config.toml
num_hidden_layers = 14
qk_norm = false
bias = "all"
weight_decay = 0.0
lr_head = 0.00661
decay_fraction = 1.0
final_lr_fraction = 0.0
Each number is 128 + 32 x the weight over its row's rms, rounded and kept within 0 to 255. Layers, rows and columns count from 0. Numbers have three digits each. The size before them is the row's rms in percent of the matrix's.

# layer 5 MLP down (transposed), 3584x448, rms 0.041, rows 202-223, columns 64-127
101:060167124124172151131124096084095172102103137098059142145103068120110143100155147124066117151087052119143171138066155144133121148131109080112090080125122196157178167149115148164182089142095135
094:145130125108142158117095128118183139165138137096156046176140163121149132127112111119114137086208102101120115090132139083171099157108110109107131109103131112112176141120131048067135134113134137
106:124169173139168122115162105110139148121113115109128086105166130120114110112134078108192152099119171167098119118122143127084101109126125102147131144142146183127146072148127176172157140091146182
101:126118154098116129128175086099125103159125164114141145118123099110143150051112083075124103133137094081137105125155132105101155121111135092132085151070059092103115122109146136081128115170153094
106:103196098100178167123124118131094076101136081139134118100124137138151189144160145091145162148081182080084108127165122127090118120123148133104154114116207113127130094131114187130084088124109098
109:141077102114173172131124136129131206177107104152170105142097113063141106141197119079107113099147159098103126124196176114107170126139115148133103145129078126148178115139121146150171066096135083
107:111114126138098147155155151117151107113171135065126136142162220138138172112124115116112187182167142124179183120177180170174117131088134144178119138136170134108094103125122144124165121123144155
110:162144115093130116144127132070077080172167100100103137159111147119115141118147147140124106072113124180116161106106066072136065135101086106106118149134106157122113204208143097159156159127103173
099:107122067129142124087170091122084124162078176153119127150122123131165102118138101133122096155104106114135121126076118156073166174107071169071135126190113185112122112138124109131154100098101129
109:137126141075136104181113149105150106133179157121158105196091109185167107121152177087129104144195104121090104107089088117151107072133058078146101157130086101158163147114087119144155071147150152
102:123107090144162137087098078115122084129122122146162073127101146189116134160158155140147176161098160075110103108099101155168145149150162122118189122097107106076141111167121197133153167163157103
111:168111165117129107080115125149099144202164108169130106151067136102193130121122100141096131076113144111143080090171159156179180068098110156135077175085156129060144118216156176092167137156177126
087:105176135136145169105132152160087137127122161147042093083132119167137097192106073129110108126101086108115149168112091072181178169145113157181121110139151107097114135153137152104146173089191168
109:101142160144118114110153143084103154105145152121174161121107092167073087088068185143123031150115106169071149117163068151133143169133154194112118131152133078164120126114120110148109130108161097
105:119125197180161062138157142148153102126159100157093087132136141197079143112116142177136191108142171131114153111107108164077103087133132115046107158177163131136110098078172120177156149083142163
092:155133120222099111122187135136092103128156104177139155105110103113174125118161169141184168131163190069218175143115110062075073086098115192148123107104148136121167077103109088114169122157119210
103:114096115126043150134055110151097182126151103110083089151144127109094174147117144089140174116175188158149102088164166073162127155130118109182109157147141170127158082160080142147066122155104105
109:168094049092159142100074150073151114130101164122123065174064098147054117128116135137100045107084076110178080108128081048128090102120142089091142096144075080123138135104169111131132078157106134
102:149143121095104106135133118143114055127161099152117113132138122156101151100164078140177124076090116176162142126158136169132154097185041159123099167125106111120129150165125109078103135064158102
093:152118150128204150090077156176087143097169094146105203086163082078117143122150126089062112125159179149099160111095131095169120147157117153122126075129141178125181136125063140130122129157126144
103:081101149134127117164120088146079113140163087107114122162059126159160092167132067098084067139193131114172116196157195101145190123034175119135165117085154096122117142111123172112110098148162108
110:105176124156149075171104141179204133121073114103125070144129133102099135123094118125179090189108115188106127143143126144137122097120146140092145134120153132125103172130141141161079101120180137
# layer 5 MLP up, 3584x448, rms 0.041, rows 203-223, columns 64-127
100:103158170157162118130094041142142122171130100151106182135153130143148132082081163109102146161090075097146153128137150116144151100115152149088149133168191171181148136105155114106166097117151045
103:121082147142119096122133127136096118180116122124107167076124132118170112099119160148161114137151117132189054118112105139161101102143140149123125129081126093149149153093122177146151149158141079
098:115140063207168096128182165129166156178102130083164056164101130118092140154102097175111130124170168134122147154142083129197165094150110200109117080134087151086109144137128176144108115080189091
107:183094091185132115107135118132172099146113090090132124113112168150144049104179182094146115166105116131148148124130117111125125070150155193087117119148100111193122097178085153135115097088096145
106:097102141083161080153097166175149125145149082088094189137121143148156132080130095113172120159127088136136106091180154131116119094171141151158088106199114115188064154085127109116090088148195138
108:134216136125080172110118105126114110122138164139106128121065128115095096110079147152174190147145125101127093085122101138163195080093139158150135110091196163073122072120146152146128146180108057
106:097063119119162096175167089141105201115116102100129102059156149064159124133103133166158126096161108119074073169157085143129155109132119144126113161153134122119092174142096133105132121165140176
100:130117140087116225158128135090092046147149124164101153164152134134131121106171118109117049173172103090155158087138087131134144171083084144115180163116119093193129155146185118128103180086151111
112:171158104159124091152111133147059201092136141111158179079104104081110116106115127136115125109123107144157121129128105109107171140129096128198100137133161098123120148091084097137140114080138160
100:115148112144126168136144120094087171075080141120145112117158109129126207168131102153115142092102053070149162197113167157165080114090145093132159131105116096175143103177117087106108110130191151
109:130098114140125119168162113155133147148163099158107168070069133109120072110167116088145118051104110094166144103119076156140114163159133137142158183126133134126093120107169079104093155102153148
091:126111143172144079082194135183134151148145073172177119146208137125099137141123123154180086159110172070130188121138108108136109145092159089070111112136124094109125161168108126102096126130133087
106:171081136164110191189188143097099139143072094090107165101122137070109143157184090097091167128109105163085145113121109108095105111160078115206076085167116100109147119124141132084097122110138097
105:089121102078169108139070125158123153154115086122153080185150126145113089177130132119166172177123132109070126112131135157111112135082178145121133092147146128148150116161161095113130119123123122
099:136160143192183095124090098096136153151100143126132122097066116136133107119118148142119095128085087139202129092091166152123161103086172185182145127144207162128128113145082075169101189095084130
102:103113155116164126137164099106091100156137095116141110124170128074139125101093110128093088180134136152164149136110184133156107076077128111138132089183154099145124137138133099084154138092148178
108:160142113131078120164112090132149141104088173150116145139199108131139135122112123118085203135056106053185111135191161078112206101091124086136134128072069103153106080153150078178132143062170156
099:106149105136109154136166124126135102127094164160172128090126120073156103129120113099105116116093155113195091157165175139175138148185070089151146178112086119117118070048140172135139167121176098
096:144166086079153084180092156126092171169081124079145048191085128146164144079108120129162121100141108084139179115164123137162073119160137080118048119114114149140114129167123117151196103132087104
105:177112145117088095130198160119108146150178160084129153148160103087110102159122106127100084118133158120129126169168081116138143183049173184152130086162091122074119125104137144130108109096164155
107:082205102148144160141118164113114156075048106130148089089196126146192100165169108152122140129173089129172077091141157102130141088067096112151084156108145112142056082171126147114155079146145116